Each number is 500 + 25 x the weight over its row's rms, rounded and kept within 0 to 999. Layers, rows and columns count from 0. Numbers have three digits each. The size before them is the row's rms in percent of the matrix's.

# up: layer 2 MLP up, 1024x256, rms 0.139, rows 266-318, columns 0-127
# down: layer 2 MLP down (transposed), 1024x256, rms 0.135, rows 266-317, columns 0-127
up266 098:498511498510515481501508500495472495505500496503481476456465468585491484516452493515476485502476498488539537568498529466491539484472504546473462450529496478476471513572459462506476464530477483475488510529505531496491475485451456500504519483487500506506507501511510476506466507497438538533495472494524488472470484523509439516541501509467519449533511488508503502481471516476495506529514
down266 095:505495505464492502497482489505508443460472496517503458535497460504470486498515514528470496487483511475488489502499466510467561502520543506535502466495528484486531472504500448492529469485522519466502486495501521442502492483485534526454491554514509511493548486484482508512497533515503527494505514556457465520484495515516508513501464466502473512495446546541517509495497486548522450483512
up267 104:473471521536520503504449462490529546476506511519498497504503542463459518546515492466504492537538508467485513519548503490532472475462514497523481487499507552477489480507482508513480508534498465536487476507485477511509536492502488500531492507499487491490514505490490512497492520518484500484495463502514499485477508465468447548534499531489497512519523446490502478522527517540500499476501
down267 107:506510472502484520570497492450493492485537495494512519501494511533499500513485492487479512488463532526531534528536546493500533536505501486483471486539471490448506549466468498485464506525469458515515498483489493527526497514502474478559522482482450483512540479492513529534534515495525530477495474449529509500505526481485485524519477467483486524498564503494447492470520501530504520496520
up268 084:518507475492521500505542495503491499514514494466503511513482538562532533545542447524511520469490530519494465500513458479502531495500533498506504512457542477457501538485533539477488485460490488444499448468435461486506504478509497531528488554550486498476465521515484477464566503491492533561514502496530504485524506517531509505520519502491480482473539484500458497536484508519514518498520
down268 100:517508506537512483512499505504508541513514505522467517493504464431471475482485521512495469543478495494508508514502527469489490487499498500466487528531477554509491485514560485507566524498514494523504544520535486481515498479480504479513512509459496527522470457493507498527462465530460478500478483508538492507538508454510486508496445496527522539512500529516535509516498499477439482462475
up269 101:478500521491477498505528520540528489513477482550494496527496476473546502509504524504502500480538509498475456477535518468530471527426514472518525441490486475494494448527506508469533542519527535528470528465464493503507491456500465475493467514491441507474548487511519541488508495501491489516513503480515491482484530498498480474526511499524457480528503507499485516456523498533494503498535
down269 095:525487468475494473506507538509509532511512530483444531527504499524478489448500506521526496505451488512486512531459512472465497531463488451493508504503508520488525497504490470471548515528500476486468481537500485515504476475499486542575496513495483465525495524503478513470536521511496470529487481494509505500540499493515446415514506528485525438513462517530494476514520529499543513539501
up270 111:501507522494501470468503508503509495517493488502503485452500425481502486480494511514475479518463487504460527471515509508455520546463441487492482451489515555512442497496470494511545491496489515504514480492493506479489505505473485494523465517497529520502540530501477512530500507512521489524486527460530524483541479516516460488488495568464502504514432496492484522531511466511492506508512
down270 114:456493476537470555467477522476491501501480491513460464489523504537472523502508503515491497498521512513445536481499478562515514504500474472485486490555505503515499493533484496502518517523492483546483529509486474573501514489486479497490515465485509495519546492496509518479484535492545438516508515521507535490482528520476510476479474510555507485517509492527510491540526488540521523470534
up271 102:441467455523562497504494496508512476461463529542518508491520481496471519527493517460537457506535512481520455518495491518532495553510495505503507489471491465499473490473523533484496525458492468490500504530517531518498502497492480524500493486487523507513472500494460491516508515478484520486488521533519517491510528467493522532517516509440474481477519520502512549502470443514525512499443
down271 113:482525499520531489501458513501525488478439492548502476405520504482455489503468512503435489539520497497488521483552552487566515514519484546532533543499483440492492503539503482454494536522505532527503455482484451538489470493518541504472509494543494512479487537527489487514517499466485523496530520465505516504487467492487540501469483528451515516478511474517500445505527492512527499509476
up272 095:490481494506494517531508452478489481508477456506536487538480460484484479534510502495457485507508485510518464539457458503468464512526508541477475527506601527518497479499493520490530468461501508497530521484486499529490505523512510534503537510501455519500509553486489480482491498495537491527522493515477503469517502512524479449497461455521500546505464536509460463506491496550514473526487
down272 096:465484516473537493472541500478519459488533508474488516484542489541464493504485517508534469493497474457517488507514525503503522555463479474537487485490458475492489529497507436510524534531487454473497466518521509481505531473487457487457469506492495476546455476516517494491505517481476535523468486493513497498459464455509470528490493504495508491501511521514497477475509492496524474475476
up273 092:525495493474523520517512518502493480476478475459443475519518511498452497508481461508523501499504484503515483508482524495492516488475541487513513528487492434504542491501485490485491448517496455441486476524532524504458535534499506524441472440524476495523491471539493487486501471505518468512532526491504509482518470494485508450485531498525467485560487493497504529485498480494467497513522
down273 097:501510474483478504515492548510520521498482497504512536556500517516491510525471516500552495551472483516489543452510493512488530478514556486506559480512483497491467511505451492507494495536481503528507488460492471500475496558473519503495493483473491559527511478504501533510489565513519500496503464464459494472529495504486515476509503529499510521517506472480466505535558543479490475490507
up274 108:546497519476505539492521499496450538493467466475541524483510540412487487489525529495498512500480518509495519495495489493502567482500525496512508556469482533532526478515495471513505475508496519498484473532479551553484514491458481473489514514494519546466532546480480481498507522474449496476525489535510511482510497493503489510527475467460530558527504525521478500508514492478482501495482
down274 107:499505492499513498532543481567512527488517498502462507474509491488502509563516488509459489508510491540510501509496492501554512522522496459456476480466502535506485509498477490506481516518532555479503498511517476494517530502496542494490457540517464517499511519527494525489490511494490470492500458491459448517496550530478509522458495498529461506505541528525537510471466546508491513491519
up275 102:495446507538505469452483460488479494505548457490468540544477526523484476474494494489460505514521506526482476515485528523544523499534494526482447474519502459491477473500559507498515507494495504459555516528530457530530520479478523506474519509490452503457465497483504508512505515453482511491503471490502482458489547499550493470514525509500519494541508492491507493508522511498499507471554
down275 102:503494504473504493550524506543555515511489485519512481457489528473540522514519509526511502504498494522515534547480449490490523490478504485487505532490493540488488511502465486477504513521471492518466448472458520480509491484490505502487468544498523514514461516517514506507495518531515438466506516479497477528513482525454501489470480528499555578516496491486501466516481504547490543514482
up276 101:518521482495514517550467496460521490505473541509488484470480509455478450492536513499459525469475538499505521540509466495464537504513476489484522518516491481511499514492497562509510514482524483530541518516513483509489484493485510519501476472468534452531468490515545533485504503528502538515518487504495488537474496501485495450489501489443564497477528475514471481516470468471499479518493
down276 100:505459488512486497511579529523496506492502482485544464520496470516495493523490431513507490517521496473523478486469472495458533522467525496505515512536526512492490509461503439508468467487492482514512511528503493535488471516479520504460511475497523507545490518505498497509510488459512511531455527550454479500534498500468497522485524499488513491448524510509506498541481514488474527510490
up277 092:478477499523499557484541518529491455475491478466483482511463494480537519520528518500544492552544516514484512513477501472497507483478501515532549448497509529528469516510497500507508511494480483517499496499513469501487515532494498469496480475519480510526539509510482450506481481523486471539507493459467526456499500474491513491487534518546517495535520468549478482502482513526459538505483
down277 097:522494465464510514514505495485499522510474453545488534542522517510513486498496452478461474493505492508506519490502484503477513515507496478470496504474498507466533485529527437497491465521482551481497475534502510532522534561471480502508513539474528499477519493543482535447521452493502617480508498540532494493482488487477488506525469483481513489480498530517491477498520560528517483515501
up278 098:526491506491527480520536500496520486517488492500547488463492493492534488483511530491501469512495475538492540542499466490530535491466473539487528461465534493526544493498464498510486529489444514500523512451509494469528507481511522475515500527487480517515492475502528492510496487524496499519495457505492519461465451476515494520535488497481548494467534464505502520500459511481494496516418
down278 103:508498561542479517489469474499522510501511465490506542489500502500512519521478520515474482499488461537503480531515526467508471514489510541442543487468452459513522522533480504484474479502501465490486504474537492542504474449478499475486521512533478457516520505471500509555520496509524492469463504473492464482485490486508509493550504512467498469490485489520554478486476452470509543451507
up279 098:479494515500492520471484461478523471484496481528440519530505509522514497475514554514532461465484476522514524505483489516478508537497486509536457476509516483483548484489506519521550487491510450492503477507499505547511555488499495509490501487531511508497474496517460483492480507523501492526536510547506551525554472465517519526511516455490538487459477503517522448511491477469532520483514
down279 105:481520505483534485476513508508494518492489500474533512486513492473500497502480557461484466489484439475501482529502498490542504547496485485533501499495488523509491487493436483470509504502497519410539521483525508514539496497497509533518468531486502498487518511468520490511507472496497486503516450533503482504523528508520479487518515477499450546492491492494477481473477531473560507483462
up280 095:519439537470477497569484493525510488471490498524480503458473507505541500489495497476467495502493522539459486477511519533520484475507510472524528467470483486551552471558501516497452500518491538479494526514507490493524478544516498554542526536494511530505535525489502500468502513500482495518536483548510491505499516504479471520559508460488491514551500511553508486489490488525513487462483
down280 098:488460501507531490466496491486504490507517520513492465483524490511492501427558505491484552460518525514537519515479472455497472526474534539510508474468504532518513505514504497454488473526518447488518509454512506486477450518457517483524498515558494487523452473465498492494488505490554475495479472476484486546452468505466461507466499515525530505474490503502556527488482517491509462498492
up281 097:495500484539494519503485514463501511500493485527520462516521512512556461489496479519514477485543463518515461486516495481465501451506508494515490540517528523492493488483492500532534522484463504504462584481457517533576505514542493536539482488478435499498493485490491448509520506476496482499490491496506504419481510557495461490519515546487528455474495518475467528495469507479536513518513
down281 103:467477512516517495487514455506539518509479493543515471514425546497458503491470472522506508483505503477499476486487482520498488484523517490570489508516498448446528476498489453496510505508472518513508492532503500508494497533475556534508525494482514522567460487480461470445510472486528438497462466492519498525491521508508525516500527521528514463484524491537533485544496516480533506485524
up282 104:477464499443506485581493540503512500485525523531548553522482458515519512507527514481508483485534485520487516508459523559496493452494478535489514484526471514486474497505470517513526499470532514482529475527505512511498500497530473482544470460462460490489528494496500510509497537510503493479518522497499477503496486535475480499499529496514469493493487501449483474521435509511543511531518
down282 105:460526495528508524530503517480498482500520540506477510523505538471505498524482477511484468523465501512472475473474488519488540487536515478501504520509542504477491494530478438510509501492485553495452528519525494513505491513533493504457534557506502481483494504472441518535495479474492506454465481508509480521510498487512522492476489506570498452494474492478500463510479499518527509493532
up283 097:505479509511517495485519485527503533476540524482562500550537494492519466509511451531441466496522502444506492499463505532485514521519512489490491519499535503517479580502521501499477498468531521485512521502501511477560448492537476510479515519486449509494501475523499518485511505518495496513542507496515527474532502493489472495439463476501479498461549528492503466490497498458503496515528
down283 093:493507460506511498514485465518465484526506527509538480472473514448507536513532502505483491459466503465507527572488533512480467514491512504499509508477503494492460484480514498564531469492441553481525504501463478506513518505502523485478513474538530520482516492525490508513476493508521525516488481508461489497482487507512508509500491520496536486492538524516491512469535524547480558520491
up284 109:497521451501506524476487546517513437502445524483455487470512468491514486518443516560510517515493493489487467510522536528509526519514461519531492489507493515542480511531486528511498474498462494523507477485512555508498484523459506489476512504517521502498459497476495504506527511519508500473528491486520520503484518520463516486504512557492514496483521504520545486489520495527505524513458
down284 104:503503487480531492520482448451489504508498514509544460512476476494510540504542541495501525515511511513497516513525493476541463500503467538476520494507518544472432514471476498502489515495527475504507515481474488532542510490509493511503473484493524486498510525519509467506481495474529481520460509450509561593470491494474515503479497532501512509468442506457501513477490514473562505478532
up285 099:542535519469500542477543490484481504518484530519503483531483485480463474477488516501558551522518500514495521476497520496486473500475506498477487460491535489442477497499540507507505516540488516547507533508487528490499495468514480470493514481525502489489532487479487481512478488517477495482533505509479481470525522472514478447493500506529483469525536484519520501462520479493473509519499
down285 096:490462508464510415548522448549534494527547481506465497511528504536545507486523476501474519497437535515517496507496505510484529526520472496501526495537503498525519540490467495483475483473499491506537494506521506503529508455496491472507497486446505511563456485478479528457461488515532476538497490502528548513469517486485492522536496501489476523503513539470498476531528509524474487534558
up286 099:505455492507508514497480512525508517465479501540530513514504422478479500541492504473497496480486492506455520492449468529520534504506524497503496474470508527486492483493473485499535555481562444495491519551498504530503459487512481515511504461472511502512527481522498505445465487505498509525514487524522517475528470466525521506517523491514482524466527539508521487476528480582486516480502
down286 093:509520477491488467509465510522454499502506500483474535509470483494536486494532486553490535518516508493531508475446520462482510483503498454474531515495522549529509489492451500473461502530509512508524451427501492504490525503490457502461524534477533537488510537498502474560482496468506514501474516503447494517472551480490470494489491514500474509594496505517490516518457515482519515478481
up287 094:533549526521457479480466479471509506518483477517493530493486530520519512450512525471454495518491499484465480489519474498478499509554472542505509453510500466496500510552540506460515475532492456510477508473510518503510487512506519479513468493471463487453517531519505546478471482536447500518462453527511495485491535503445539514494509478548528498489516492515530535478490469530494496493479
down287 087:464504491478519516535500462500522460485482497503496507517523451494467494499469518532487521485494506519539542520478476491501482497492486511513495484479500506507481515465489491515496492457482525532471443502475454457501495465493487495494523527488500487513495478489490437486515551502567491472522549484501517499528451492507489487478509507495485517468518539471466472530513509563479510523485
up288 102:497517514501518516456488500501512500495459509476483496510479541498547526561489499503483495456506462532533506418517520456536476506492535509545511475501570475519535570522501492507490464516503521549518528487497451462511494534544528493559478501556474507485528493483486495514471515494508502521467508486510504491465459470488490531514462494468506507492531489482483526524509500474526519516513
down288 104:500516552514509493524488514508500493491495506497484522478505545478475479516531537493466530493443477524524503474492471490532508481504519506498519543535533537461512524494460512496528519510531503492526498499488494525505524486551523517519491527524515470469496485463474473500506492530516495511485490501545538500507479527538484505484506514472480459570537527511496483518525495481488517509450
up289 106:534522496508508496529517521522507518516547487526467474494520480542552520482493488522517501555517498485509452490494485489504517478467558504478510502486488430473519480455511555551546467534545461517499507473535495469500516530501490498489505514501444525477525516501468514507507514499495475469544489514504486479495503513466476495464518514550500498531480484481491448485474479531495481484486
down289 098:444473487488504571509464481474515518500483485547519521491499504503532474487502494517490504504499493499540556485517540522517522486514489515529495498535504506481481488496464491447491561499466505498488464546481522522554485497524491462524533516518470488498469480475542501448484495524547508486517444514485512478506434463502519467529471510465488441503515481502469510478480516505543502497473
up290 106:521485478457508503483514485508491539479502524498445523471512495514514485494501499474504453496504543509564516488488506464511502470511531514527500488506486475517451502486505487469516558503500510522489493516522487486555511532479525482482501491530475474488483510491500460468477499483521511512533488536501468457517515496511527474478533526451497490508483523494504485484531497502534438509490
down290 099:501496490514527479534497512523460528504478498496530534495510513508495520511543551451474475492520498501508506487491485499521553529485493501509507510528529498535484551497481562510533446488526458477496516488528485471490472496420469499485510474485455507465522495507495547484474508514475469453469538472460509480456512460514478514500515499515485536506490517477543518506511510515484486542528
up291 099:537504537551503503502534532503498497451441461540509526477499498487491485537498527494526526487491512517504490510476463540452490450508484478468499487474473500517498482492511514481499496515540523546526472528517509467470524509523496501463562456551496480538508538548513470481459536540440468503492515492490508528476514478451504525480516499465509525500469467457457506489513461520482501530525
down291 100:475505522499517529513515499502498474561507527450508536516499479455525517510505525528504475511506516496525535478470493497504512479514483468527482489534477526501526544528484447517499464524505516527546497529499481482460459464510513465497453553485487482502536492465487486508498532524547537539533512507534462508496487490519493467522488529501489498493479533543515521494472514481527514489492
up292 105:489495518502515502477506532536513472512524464495484497506499468493496497497473497486517509477487475536538491493503505508489536509438490441491530477513554483437464525511527538513488519434490511472516529527535492471510501542517495493498509457474488497487495518500521436517425495500508530494509496539495508493487504497527449499466536473503439515446499512543516472487557541473517500485460
down292 105:528493475482505546487465481502524520500533493450503489471478518481440519517508471487504465462488481468454499550514471494539525462514509510498503429472473457540510438530484481533485521547512470529471512518531502517444462479492487494524480511532548510538538475527512499544491493505502485479457497528485500483503494483504537531518513542488473499478506486563514496497485488481508498502500
up293 106:449511471491489481481502491479482526488507475512497498490480495522534542475505506477479460509500521458503494519524506516546479512532536511529474477525538458460497495532495470488529518492523500535528508511480499476466528495530528486464500506572526492503501536506500503489503502490464540454490470493541493509503533454435503503545515503475511463486523496483488481471518468488496465504549
down293 102:501518508520511459485491550569510495476473465494499518527501540532475476535506501465467425509500502446508507529485465450503512505500480520461496457503525531479534492558494526483513502537466507506487491491546496525514506482480513549510453479512505550484471484528480476488480498513499479508460486479473491497505492506494498462472525507527476476482529543493508511462495489513440476495495
up294 107:498498486545461504477495499514496519539481425470526496518467504492467499490484506492510507464538481520533449512501499485487504485481466512532515467481486532507491484530501522541491488554524472496499501526463469491505525513518529476498481488539526516478534506474470486525494522507525502513465487536464556489509496501542524486511552546534438518480461477484492462497468512483473488447508
down294 111:496549501478552494475526515504509492512521511471488510522508539547487472479520479505480466456541521496498491497523538537486511486486483479445515453516505509528522476479511520507502536501552521521520528487511488506540494546466487509472490466502508518511500504539490464476510492523489519465490537515457546485525476505502461487439514509520485533497496485456494442501520488524471525535502
up295 093:540534506518523508492517535497486503515515477512523502526489470514504553509507499502519482503523498501479470484492496523526477483510498539502490493485492466513509527497498486510537506492489486491466480489517504544509503490536466509505480455524515471582511513505517522500494526476468510503532522478498523493517492463478489491512501505507558509477484449469544546518467513538538519504536
down295 096:499486500524543456466502489540450518479503506516513471488530555465531445459517493477501514469531568470501442517525467458532497564488504481462503513505510559523521478530514488512470515491527561520492521500499477524544475517486488493537484517507516506473518501494501471514459480513501486473496499522488486526517489503524466481490513552520510525528505488494519527536521497482487507494511
up296 106:493519494535543508528501506505464508517487509494518448498510496517533472577486527454506488459526513537504491526481524468500455491506500519486435441526540479474518504477517551521452508486525492522500509432481469468499488530515506469507474482482488523474516498524524480536466547477507517521479494495485520527552478508503489527481503465505483493492485460525500533484496458467467426486537
down296 098:553498510506456480505489501490480494505502491503491477469440509456460471483490485489462470464498482523513442490498527480453502512532551502446532511501518468512443499494524481564511524523500480501495445519508505507447482469482502527488417498484497522537506484519508474457521509504482501463488515516494497473497479492548531472499508537537458498496460484520472502528471480525503490540488
up297 088:557510548519496501507525505480499485511449504547483492475532457530478547471458478496528492506503501484497520492473549555572490491506543531481495533491521521462492492479459476532502488485518494544452505452534476482503478486527527488524528487494503524500486513492492516534490492514468477493530507464489438483501499504517538508483480441473432495516456532511513506528488474480500491524527
down297 095:464508492491484512515516492505475492513535473481501521512516512528459477552562497478495438509494467505473460496492483537510503475471473510537510490500497506521477508493511501529481464507502509524501476517525533496526510450497484522490522504497499440480500521500521517459474486502473494533490513528510504487504484507480475504475512563509486501491473510509485492468504482505514515499474
up298 099:485479484484466463490495519488520478486532509521464445476511464470456515502509502517503508487521507471484517548501485508532505483484562507443488532471479453477475482499510523502497519439499501461456508454506484510492497499478504477500490496528499514510543474513516489467503522499528493520466523520476510484511506488495466523489475515533479495498526479528529498490510481515476519485562
down298 099:473510528495546500463511489495484522532482478498587533488520518495488534478481466482483483501530514502502488497488504514477510515516484511518472500501494477507540506501446494460487497498512489543518482474514524504534567491505500511488518529486485522490507546515471482475495538510523497515533532447524504521543476528472506476498553489470516486525493504453506556502539500499497512481524
up299 093:474558545484454511489443499476530525525480529579490497496517511482496502467501544481499470581534498481485479491477497468485526484516484489527518525542471487519526462525488512511465521513473516489448483506502487541499466519527482495470519529499503467550506508480493547473459484506496517527498521525492532497507487469485522489532476481518468494496507505493560532493506490476467524521496
down299 102:498451479415557542520480481524489531559525519516525524490507479513497537504557545516475476505499495509484507467519488499507512480538502504476507491497523453490510479480527521515525527470501481521498528528521490510527461513491481478535495514485517509510500519539492484559496495551475484457487533507541502514458474492478540473488519527533508505508474499498492502500466536481474501515464
up300 093:472504516481462489494498539488487528467498519548510508538521538474504493479497502506512502475534497515545469431498508513505515468496508503486466531513471475522525457486520479526447471496512487471497476531472497553499507507545493498470504491511495519546465463515509505491531475474488526450500467497512488524532488486519489490524488484506461474507536504516511461495513489514468532501567
down300 098:496480459529476522514518498480506552434510543498489523505529500477512491470533520508494507508489544478463480521496478542515528492507468502520488514510478543495519508514548547496517489495480487490510514517499494472496514482464451488526523479441477512535482467513568511513478507486478465500492479510503522512537494519448483516474511523512480531477524470504601528491490480480483507504479
up301 092:516512517523493459543454469545479520489517517515531491527485536476502498469468481440494500478530517478480507541481450506551526509478545494484487488526478562501510485493508483489500472452484531493514464443489525503514486485499530514475536492489516475482497499502522489468492496510531502528456465504519461471516455523503475527502462480532483523497482463458470493500502477525498521523479
down301 094:549493482465480525443541463444506536499521470521480510508519481528483496533566522523503519500539535514519506488493490524455509475479509476488504458486507512491490506505482485502473529508519452511518474557469441500543485490534500526551468508513533548512522504529493504473495460468515502448537519504525471534488466520521542463436507526517473493487511480498499514485504486476471508518512
up302 101:472519497507478484538507498452517559502452503511487491495487477524498480492522499497451513465472511520510515502529510530528522443486514502478463474510514505473454506524494523482516537518491506507464524509517522486518471493506490486507527539522527444528503498457448463530527535522490524492534513471498493508498480466520522495530485571455503523469497503472482510479512490483498541497480
down302 108:483535490528486478498526486486494543506452476503477546501471511479542547483490483506488507531515522491527475557492490479486490449503506506508528483499546488504487532493514536531486486529465498506475471474500538474492460471530529549473448516473522512510502477478518522518505522490541536480483509490508481449467468529557513477477486501484512510449533490479464482457521491489509483516482
up303 091:485521481470510523523541522503484476488536505474506518534505458551486495511480497520540517531512455474495498505477522552496531473450512479488480470512465476471548472516496483515493525449493528500527506504531496491464521514494494454521464559511499530500512535485454517501502476521535488499528474518496539546462484515490542508522471532490503529486580532468526472512485501466508475507556
down303 099:517500517468495520514518523495460463474489513506538501511541490518523502493490516491487529550528517554496536506522487529510481503501495473544546528509547518539447489467482544476463456482507421514539491493504510495502511551503514497495542503504537471491480521511504491510503525479465491518468489515482506488488497501480502460534483525549486446498498457502508489523496509528467486519432
up304 087:548509446506502464511510493535534509499537467499526508528495510524510519476509488506493583468506454488461524473460491526469493521516472516512522506483508508502445478468528476482539509486478502468519541503461469490517456490514474464473519491545529477505477565489514493513455473503500502501507479501478555486481538526501458468473470475505477494505474506506497552521514490538489491519485
down304 088:495480504456481521453484464470486511469443498492510466480508482456504489495478486473502501510497559498469521519464484474546475485503517479487487493487453476481518471520474498507468478505493520525470475542494507493478523522480528489514500535449444518486512454528519481495540496478457504483515493480470451547561477495509522504539506512477477490488513449515495451468501547475472532482538
up305 111:488518482510463479509472531512462497519488496480522503495490523504491491470469554516507508515507485514539513513485478480525498487518534489525469465431527548513468515540502493524455531488509480527487471508508461476490480510518493532489544533528541508510501559496441443472486498490521524508533451544504459493519510490507479538520500564464413532499474472528479468507528516541489500496513
down305 111:525502489502525516476496478544505534526539518495481489511493509541502496509538512475516532515523485507506503498496552534450504540519491489488524513431461523511504537517539507523492462479468502454496480457539508484502485481489501499500526524500502526485509512484480488523467498518511500530493470531525506457518503516535490473516527501524493505558473475499518502555458512473468477509492
up306 099:495476495473499512504467489489492442483496518494536504517489513540472514488471508530532542503492495469487508480484521490487516502510529451526535497513516513512444508504504485524480498474469520522442510511522464443503481511482453521447530475486510543514515568448526513529519535488490448496510474517491471449494512528491488530527540456496538456468523497527504506528494502474519499512506
down306 098:502540472550523521483496493552483525450497485541493584523528463539486513480526529480541497512468523556528462499471493494495533460510537470482506541519482441463478493491499486508553482507461508519480517497515516506512513508499560526522503527486516460464473504477508506468511526526492547505492472472481530476497512493471526495495488495481483488502480536509495482463497476562457469562492
up307 099:469534494497508493522442499487490480482527529515477507461471461540480505477494464519530491476521488522526519556531537503510492502494469464514542529517513505526519480533514532524561490473501487495486531513513455500507560476475518536521517520519474490533490523474526529518500486482509498518500460494484464461462484520522471505508456463481484491518504477481565514459487465486516505523452
down307 096:511535522523526514476540526491537528515473520483522443524517487496485525519495493484487524494500507540463489492506546530532492513502451523577475541497528531495490522480541504467447478516495540523547482476450444488510522541496489496498478488481447521491514469508492547506508535470505470507536522513462546514470495489495467496506498506546505487473500500487482464501481499479512541488566
up308 094:471537482510504496502466521466503516497504511475465491551521469516532541543444489493519515494532494520493464491476461472497497477467490520462514507515525436524453507508523500472462502484539490507532482490506474436502486492540525442521483529549502523482489497482507467467462519514485525486513521498500546473536480493513512529510495488538514517514538518479460547483466482522513483503450
down308 093:472483506519526497506488503528473464502457534489528504484489511486464484463516484476503485502490479467510507502519488519504508549497472496529460493488499495459511441546482504504516487496467498464508546505490549451466491521502449582509480514502492492509455537494483499483497446498526527500484503488490491542496556492529544524499505473458486470503470511465520506501487527496490476533478
up309 101:523514474479524475525504476487521491572555476481512501486470536546494547531511489495487521485556567496475459531458507477528500469503480449454503467521497462457500517503515525523456482463477518509538462495494545507474529486504475494485514495496485517497510474493502507503527512497511544464490459514490517515510492497524499492542506536512511514532474481499509475486462517531523526508568
down309 098:504476424496458498488506508510515484477494489531533523496483471457521454539485517476474535462480526496476507524525449493507518562521499500525499485530518446479510466500451460511477468519534493520490539506462468499512501500506522468484523513533536490499500472491499500538494467486486422495503548516506470469536505461468486538490472474502500502505504532462478467498500478494504481507442
up310 105:511466521479478521455522510543459428505500518494503495532524491500508489484481497443520515510495465502460495505492497546449480486505500491489465495482506492497517519542555480501523497509503454477512512521492474496499488533513500501452505517504496514499502497484479538500483503461457483480478519486443538557528493509515486512566479532506472504493502515524490502504509521512517514491493
down310 096:495509475457497510491491483479499503464491470500500488457496468490482522563482479477520497479513490467517515507499487472510512482506499488520532527522444522534440484522491486480527513502501489492500473511522513467464500513528461504491527501498497497525513494476511503425475488487498492505459533441491458490486542492499455484442573517502514486493463502494503482546481510506457480451466
up311 112:488509477455487513570525475481435498491487552487528488530535488489528479492468497535526513472485532500482493503529506522528523505491514504505501498488513500479490514507496472489494503484543487549435495507520492506513527502525540519470477467483482514501492530482511501503493499508517458543511496524525546504454490532512497497506468524501519529483516492492488523476486537543487511551548
down311 099:539484524477486478509461472517507513486508493498456463546508499467472498515498504479503504489491508499510542461480509473491487495492505519479507485472483519495492486504517512535497513489513551493504518487467500485526502510494495517476501494486515494496441483513438452498458479510480524469504480483486504512522509544488513514533509495540485505508521491487542476525476524456502489489539
up312 100:511488476494493514505443472490535527510472509448501508496468510476478515459494559485509478485446498508503490497462499510512512506459488519505492489457532464509539516499444467458485528459491513535522484535488508519496483476511522505494484551533534449479525476493510485489528505467506506530507475509486479457424488516499484511509481513480530524481539489540506498511513422527499518521475
down312 107:505520535537453467469505485445503560497492474504471512456514523490506489463502512464517483484496513481512525480518533522481477510489469469548511550521504503502485503450503479463512506500520540493479483530484509536522505543475468523537477487503478536541519510521509498489508520525486495479497523521501549485553493511491489487514489460493509484471524493487502452527483520568519535484503
up313 094:521475520497491534484477480533468513486447457466499463439482515479545503442497490521492506529492497477533510491430534508473499543498454501512504512514519453521499530463490487485496498529518461525511507464504513500455503524505460505521499426535497495505513500498477519467497465491469508520543510566499493483538522477512532513491508426475485502474483507513508479506506514503456538519510
down313 099:504491473502509483520524499510516519518488543522492502488502533470489514537517546494501538490505464481447511489510499491458477508490539527497435536531544479469495514549489462495533463499484497498508482445523470499493475500490514490486510476483517519540470491501540452524496488466517474470531483506477484535498488487476478476513514516530543520523505504482514494524472516483534507445502
up314 103:499469507494523539530454471532487517505484516460516487505510507458499496485510542500468489516542504488487475488506533486482523481503566491487462443509473509512511528501513552523508518505554503503566451509494521508483488484498498524429503496487494513504490502492504468524518524464521445474448473486460510486513481473465498523473492542491487467479497475517477549528484478551515458542509
down314 105:483478494482518485515495498514450490521482486509496526496488467530467475518510480539484510510495477487495482451527495516509490480503495539547461465512479468504506483538466509495486489479495545478521509520547532506452460500534519546550464497484566506499527529543511499529488482493527523477493517548470499546484507492504521473457502504488487486477514495505563518480493541528498532577501
up315 099:483489490501480475527536500496484480479484488536479503502525520516491494536485535566512539525505511491495497494531502531513513500458476447500496498522477493491528481505541502517487510499525472493526460553469487468420539529489503479514484510468470555511514510542502521520443524536443503482498479463512434495478446504460491519547493530505481502506488497459499471522542502517493532501474
down315 105:471499492482493460485487496524533510471520480504510492471521567546556466486527479496527439531524478501513463519511453496581497506500496508518536528463510506538503509494517461541507519529499458486524534498525509511492494448476498483479486503512503491503503510485481477515507468495514561524486490475559494488474470502492534507491487515478521505532518520495502465511529501474542503474510
up316 097:494485549550446486543528490485476516515498501495476504497462495514520486486497450494479481528538501498456438507529536511477480513472504518522511501516523505470501502515507500541526528498487537517516460507476503459485479473547517457471517506471473502506506485524510557522463526520516500509504455507563498496518490467511493540519508534540498493482519445522495488502510507562487506470479
down316 098:529535513502525529488494483510507454516506512481533494455518471466520505522456485498486482501464481510492516467502510499557501467478482467489468538499472507507465490503510506487494484515475527459533505457471484527518501471466510478539445481484469476469500529489542509455493488478555481479483552501424523514471484511457466513484493463475515554492470531501488510517478506482476531464484
up317 102:475513473472527495512493497489454558553557491494479495495506527486512478501429466512501499530479443536499512501557530508499504486507496486508463563485461490501505476508470478494470543506531494494482520510496462500501514517496492508508526525500486491505530505481466469478514504521493452539464484540489485512540542444496476510505487471506494500524524513441477510476510523475504524507510
down317 101:521484473503506525496532520483540488453482490542459501466443444494512519507451486480538505505525465525482531509491509538464478492483501506512504510513489479494502517510527502515531491484517509492499484506515561506520466530522512500530501494487509489496555473510497507493509513556441497504534537508483528462516466526473478479468476534491506490512486489524481504482513491513552493522473
up318 103:517505480494510508504468493534508553484536511467508497495460477518546481486510533494496493521486462493467520479489512500480529494497507501498530493466495524506531490509478502503523528506491508477510513484496515514513536522511491483535488471479534450506507533529505470486431453490503479519527481520501489495477513505464451494477516494441481508488525489489462479461496487474522493522517